Weights of a small GPT-style language model, trained from scratch on English Wikipedia.
Training: a variant of Muon for these matrices, 205M tokens, 13348 steps.
Each number is 128 + 24 x the weight over its row's rms, rounded and kept within 0 to 255. Layers, rows and columns count from 0. The size above them is the row's rms in percent of the matrix's.

# layer 11 attention value, 128x128, rms 0.342, rows 43-63, columns 0-63
size [105 105 102 108 109 110 103 105  96 108  89 108 112 110 100 111 107 104 105 107  99]
[[125 134 110 117 109 119 150 139 120 163 129  97 100 178 139 144  98  93 127 157 133 145 147 134 164 113 120 172 131 154 152  82 123 129  94  75 135 137 112 158 101 187 126 164 117 120 107 162 130 111 139 156 100 147 129  94 140 125 114 165 138 132 126 116]
 [140 154 167 123 109 134 121 138  75 132 120 143 119 179  89  96 112 178 142 107 109 146 110 165 123 175 206 116 130  94 157 124 179  89 135  96 127 108 101 130 128 128 117 151 132 112  99 139 103 154 121 130 129 204 115 107 160 172 140 156 120 115 141 143]
 [156 131 139  79 128  96 124 139 140 174 111  99 105 180 139 134 156 137 161  95 125 124 108 114 150 158 132 128 122 154 134  98 125 112 141 159 147  79 127 138  94 150 141 111 159 114 109 135  98 157 127 117 158 124 132 144 151 168 142 110 119  89 131 158]
 [135 106 109 145 171 125 155 132 130 112 102 144 133 146  77  95 117 122 146 146 154 143 164 121 107 114 102  61 142 149 115 121 144 143 120 133 119 123 117  92 143 155 165 174 145 140 123 105 128 168 113 165 133 109 126 142  82 114 147 107 138 117 134  93]
 [ 67 143 130 119 123 154 123 155  98 137 130 112 125 102 142 133 130 172 113 109 113 121 152 165 131 138  89 117 159 125 142 112 116 162  97 150 124 107 144 168 139 144 143  96  97 148  75 114 118 145 131 156 130 133  92 126  97 131 128 142 137 161 122 142]
 [101  78 196 130 122 117 112 164 140 129 148 154 109 191 108 123 136 126 106 107 122  86 124 107 149 115 104  91 149 155 140 104 170 109 136  80 131 139 137 148 110 129 142 135 141 112  77  92 155 121 189 134 102 124 146 125 137 144 157 138  76 109 105 129]
 [138 133 133 156 138 108 114 116 131 140  94  95 124 121 159 122  99 152 161 142 116 114 110 125 126 128 118  97 120 149 149  96 114 130 170 158 171  81 132 128 116 160 112 115 132 128 158 133 117  99 145  92 159 165 153 148 165 147 162 164 129 152 165  99]
 [127 134 156 168 113 136 139 141  92 184  93  97 117 110 103 116 133 129 118  61 154 152 143 122 124 163  90 103 157 102 156 131 113 118 144  98 143  95 113 156 121 139 136 126 120 140 125 132  86 116 126 120 155  93 106 136 141 110 164 139  92 120 163 119]
 [103 128 118 139 112  78 125 137 147 100 138 146 170 129  99 159 133 163 107 129 143 138 140 145 100  96  90 109  95 124 169 131 161 115  95 124 121 161  99 138 155 157 132 121 139  79 134  75  79 112 144 170 144 112  92 149  97 147 145  94  89 158 122 164]
 [133 123 139 187 179 129 112 161 151 143 135 143 111 140 105 118 169 140 140 136 175 136 144 100 148 117 135 110 108 113  89 124 130 107 106 162 113 128 162 104 139 144  88 115 159 129 117 129 138 121 132 141 121 149 139 124 114 163  72 146 144 159  97  90]
 [109 139 118 134 140 128  94 160 144 121 129  97 130 149 115 128 133 112 118 162 133 113  72  97  91 103 126 110 155 143 132  85 116 101 148 111 144 150 145 154 113 144 120 111 147 135 116 143  85  97 136 139 178 142 151 123  89 164 142 115 167  97 115 124]
 [156  97 116 116 130 131 101 157 121 117 128 142 102 137 152 115 126 143 126 162 124 131 145 119 161 170 114 127 157 142 132 100 108 113 141 111 136 118 126 158 104 100 139 164 137 140 175 193  80 107 173 143  86 110 127 149  97 159 116 107 110  91 145 157]
 [126 173 106 145 103 133 121 120 143 124  85 158 104 148 143 127 129 135 163 119 137 126 140 179 135 122 145 102 118 136 123 113 114 119 146 127 100 174 169 135 151 109 194 134 134 140 119 166 139 129 149 112 139 119 128 201 140 172 146 115 122 141 154 123]
 [ 84 127 119 145 151 163 113 118 116  85  79 144 110 154 144 127  86 115 113 107 100 142 124 100 109 135 145 130 123 153 102 124  85 147 138 106 136 140  55 129 140 110 147 118 145  96 129 144 118 171 119 120 123  99 108 110 155 158  88 145 143 151  90 158]
 [138 127 106 111  99 136 176 145 128 123 139 164 180 106 107  95 129 135 149 153 104  92 142 131 139 126 119 142 137 119 128 167 118 161 108 123 111 139  92 164 170 125 133 172 113  88  96 137 122 126 131 172 144 169  92 159 161 121 187  71 129 149 145 190]
 [100 112 132 120 141 159 154 101 119 151 166 153 109 120 167 132 116 156 144 185 135 116 162 130 159 104  78  98 146 121 109 118  98 144 162 134 153 115 118  82 139 147  99 119 140 108 109 126 123 159 175 139 140 156 114 153 153 156 155 142 130 114 133  89]
 [104  85 164  81 144 119 140 147 149 104 142 158 179 128 166 142 106 138 124  97 125 146 133 129 154 117 141 139 102 134 190 157 141 105 120 141 124 134 115 125 155  93 198 108 134 167 113  72 138 134 128 177 138 134 114 112 116 169 110 131 175 107 140 150]
 [ 56 113 103 110 130 126 142 125 116 157 128 107 105  96 111 132 126 160  95 108 107 161 136  93 119 134 133 118 103 141 150 141 173  81 166 118 139  87 148 136 106 184 158 138 134 137 124 139 172 124 123 114 105  89 105 109 115 145 141 160 144 143 135 123]
 [118 124 159 103 128 141 112 122 122 135 124 177 165 152 120 141 172 166 167 134 109  94  95 133 123 102 108 117 132 117 111 146  96 112 134 144 122 101  85 137 103 126 110 169 134 107 134 134 151 147 134 136 111 124 127  95 142 125 138 138 151 106 129 147]
 [130 114 103 131 127 123 122 144  93  88 106 168 139 157 154 111 120 135 148 140 142 104 130 122 103  96 104  94 150 150  38  94 146 151 144 152 126 121  83 115 130 143 165 114  95 109 122 119 137  97 197 111 108 116 114 117 152  86  85 113 104 126 159 140]
 [136 152 145 134 180 147 175 169 148 108 116  89 101 117 116 126 130 157 125 115 134 111 149 110 128 161 142 173 160 106 117 115 108 157  90 145 160 162 116 110 150 119 129 144 126 104 177 123 149 117 134 138 120 135  70 128 110 149 128 116 112 113 174 120]]
# layer 11 attention output (transposed), 128x128, rms 0.465, rows 43-63, columns 0-63
size [104 103 102 107 111 111 105 104 101 103  92 110 111 113 101 111 104 103 107 107  98]
[[100 159 153 109 126  85 140 116  90 171 163 128 107 148 136 128 102 153 160 130 113 146 141 135 126 157  74 151 128 157  96 102 187 146 135 105 132 126 121 136 119 162 141 133 160 148 138 142 116 106 112 158 133 111  96 113 102 149 100 151  99 102 138 111]
 [135 138 165 103 114 161 106 110 138  94 183 156 100 157 117  87 131 170 115 132 131 120 140 138 119 158 118  94  93 127 143 156 188 105 122 114  96 149 143 160 115 112 154 126 149 115  96 112  79 139 158 116 110 185 116 118 122  89 128 120 155 166 128 172]
 [159 157 115  97 126 106 144 157 158 173 146 166 148 128 119 126 159 142 163 128 127 107 118 143  96 170 161 110 144 150 113 140 151 133 150 117 151 128 150 133 123 111 140 110 136  96 116 170 105 120 113 170 119 145 107 174 167 154 120 139  82 145 100 174]
 [131 146 119 110 117 105 133 128 151  90 120 112 118  92 137  98 170 108 158 126 146 105 119 106  99 130 141  91 146 109 130 149 126 125 131 134 149 121 127 120 148 125 181 170 176 142 141 136 140 134 164 121 105 104 124 122 108 147 160  94 166 146 117 150]
 [163 129 130 103 129 151 107 125 122 164 171 128 132 151 138 115 135 148 159 118  97  68 159 112 166 125 129 126 130  86 137 113  91 183 108 210 160 127 133 160 102 155 106 115 122 155  69 118 162 106 126 120 164 101 106 141 149 170 139 146 105 146 149 109]
 [155 149  88 143  94 147 117 113 152 128 156 117  62 134 147 168 144 127 135  60 159 128 142 146  98 134 152 112 104 133 128 132 134 123 158  90 112 113 153 142 153  97 140 134 155 149  84 107 179 102 117  99 129 121 102 143 114 164 115 132 132 132 137 148]
 [ 97 167 128  98 164 118 147 142 155 119 118 135 131 103 114 112  87 136 150  89 129 154 116 136 126 135 131 128  87 140 157 131 114 129 138 112 125 107 143 162  91 142 120 114  98 107 142 155 121 108 137 143 163 119 143 128 143 155 158 204  97 116 166 121]
 [104 120 126 132 124 173 105 131 136 160 129 109 132 111 141 126  90  83 119  82 163 122 143 124 126 142 123 118 129 136 141 119 149 100 123 150 135 127 123 159 123 114 165  76 109 135  96 157 103  78 140 123 125 115 121 171 170 136 165 120 159 167 122 110]
 [168 104  87 118 143 140 117 126 105 126  89 114 161 177 142 126 122 143 136 110 147 116 131 114 144 146 124 111 135 106 109 117 109 136 110 154  82 117 115 148  83 121 119 130 150 129  93 138 153 133 113 134 154 155 132 151 115 143 131 153 119 144 149 163]
 [104 149 145 175 135 134 143 128 164 130 143 119  78 129 129 169 195  96 117 118 123 156 154 162 160 120 141 110 115 161 168 142 139 112 143 168 151 133 136 113 122 158 131 208 140 148 154 108 118 146  76 164  99 135 143 128 115 133 120 136 127 133 137 120]
 [157 139 108  92 171  95 140 142 145 143 102 132 123 111 141 131 135 131 150 139 106 131 156 118  94 117 168 136  98 132 143 124 112 159 172 148  91 147 147  93 121 144  95 144 141 126 122 135 118 129 114 102 134 145 129 109 120  96 106 127 143 171 124 110]
 [105 139 106 116 115 137 127 131  79 130 156 143 146 156 142 106 107 141 160 113 118 145 136 125 108 151 139 175 125 137 124 134 100 146 144  75 151 163 149 151 140  94 163 121 123 156 147 169 149 165 182 101 112 164 132 146 128 161 105 134 113 155 125 154]
 [112 119 147  90 133 120  93 155 122 114 109 133 101  99  99 118 123 150 146 135 107 112 116 130  85 120 143  99 116 148  98 131  93 141 142 106 118  90 177 162 184 108 164 130 173 117 167 147  99 103 113 108 130 113 118 153 135 124 121 133 158 122 109 108]
 [137 112 167 143 133 158  37 108 123 134 102 136 160 126 180 146 113 127 122 177 114 127 125 116 144 103 149 116 176 148 117 131 149 115 134  96 139 147 136 109 106 123 134 151 125 134 148 155 129 101 115  99 125 123 122 113 161 118 135 112 123 136 161 131]
 [154  94 116 147 131 127 143 132 117 130 178 111 188 122 133  81  97 125 165 148 144 109 138 125 160 158  87 121 151 112  94 154 139 139 106 104 125 129 125 137 149 115 150 147 125 115  95  79 102 170 157 143  92  77 125 137 125 158 166 118 116 135 115 159]
 [122 141 121 150  95 139 114 136 144  80 143 138 129  98 166 106 110 120 140 138 127 180 143 153 140 149  83 123 110 160 162 108 103 131 158 128 119 115 116 125 175  95  95  93 114  92 128 114 138 160 138 108 128 125 125 147 103 196 111 118 130 177 165 123]
 [133 125 107 147 118 119  70 115 129 130  99 162 121 167 120 184 113 121 150 146 158 108 108 134 129 127  83  78  90  91 117 141 115 147 108 146 151 100 116 115 160 103 126  94 145 145 109  92 137 171 100 123 146 152 148 131 148 136 115 155 100 115 147 163]
 [ 90 137 110 125 128 106  82 139 154 136 104 154 107 104 109 139 189 162 154 113 146 116 157 130 109 112 131 131 143  96 146 129 131 153 121 150 148 132  89  99  77 128 112 155 191 165 134 117 132 128 149 123 137 109 127 109 146  77 160 154 129  79 121 161]
 [149 124 138 133 144 128  87 120  89 117 131 122 167 122 112 167 175 136 137 107 157 115  96 119 137  91  95 142 122 100 132 159 153 132 111 127 128 123 106 102 181 153  92 183 116 117 144 128  71 104 172 102 151 110 138 100 115 172 175 132 163 150 183 158]
 [105 114  83 117  97 190 128 149 105  94 118 132 143 167 163 128 113 116 142 149 100 115 124 122  96 119 108 113 147 108 100 104 154 110 159 121 167 146 115 103 142 144 141 136  95  83 143 133 147 109 196 131 129 148  96 122 139 150 108  97 108 161 121 140]
 [119 156 179 135 143 179 136 167 131 106 122  91 134 161  99 125 119 140 100 110 124 126 132  91 128 174 156 107 168  89  95 107 121 161 114 137 143 128 145 106 157 154 127 140 100 123 110 121 141 174 155 140 136 147  79 164 128 138 189 142 136 100 121 120]]
# layer 11 attention query, 128x128, rms 0.201, rows 64-67, columns 0-63
size [ 72  61  72  80]
[[165 127 100 157 138 151 145 133 110  62 155 121 113 158 142 144 135 117 122 128 121 114 108 137 135 170 107 142 108  97 115  98 136 100 120 123  99 154 154 128  98 165 150 139 124 116 126 109  66 139 146 132 141 151 153 126 111 106 175 177  90 145 128 113]
 [169 182 128 134 138 132  74 182 137 136 126 123 174 129 147 137 118 145 109 117 121 112 170 140 111 139 128 145 118 119 101 106 124 112 124 108  85 147 144 129 133 147 168 128 115 154 101  87 102  97 121 103 143 140 164 157 170 121 136 153 112 141 117 171]
 [145 134 161 131 109 128 153 135 135 123 156 139 157  80 178 148 132 138  93  99 147 146 169 149 133 135 144 141  98 110 136 133 119 124 152 150 134 109 146 131 175 118 185 139 134 144  92  90 109 111 162  91 120 130 151  97 119 129 131 136 137 104 143 197]
 [133 140 162 146 133 140 100  99 142 146  88 114 133  78 137 113  84 128 163 142 114 120 165 136  93 102 134 122 126 187 149 160 106 140 108 136 107 135 130  94 167 106  98 133  98 138 103 132 104  81 128 153 132  82 103  67 117 129 109  96 134 132 121 103]]
# layer 11 attention key, 128x128, rms 0.202, rows 64-66, columns 0-63
size [ 58  78  66]
[[ 99 134 133 152 171 125 130 135 139 147 121 142 140 106 115 160 130 127 124 125 104 112 151  89 145  92 176 125 115 162  99 119 138 155 116 112 123 124 124 117 119 105 117 145 128 141 169 162 177 162 125  96  86 112 124 147 100 137 160 114 153 111 102 146]
 [139 116 122 130 169 133 157 136 140 128 136 153 128 104 123 155 158 140 137 159 100 156 110 112 157 107 129 103 120 100 132 134 123 143 158 138 125 111 125  48 135 127 112 115 135 126 204 154 126 157 173 153 110 131 140 129 115 128 141 117 112 103 116 141]
 [123 139 101 178 157 124 134 154 113 149 123 141 121 168 134 144 171 164 135 143 151 140 141 136 131 121 132 139 131 154 133  87 142 142 145  95 165 123 146 140 111 136 142 143  84 178 138 169 143 159 121 144  87  96  79 100 161 157 104 109 105 111 115 114]]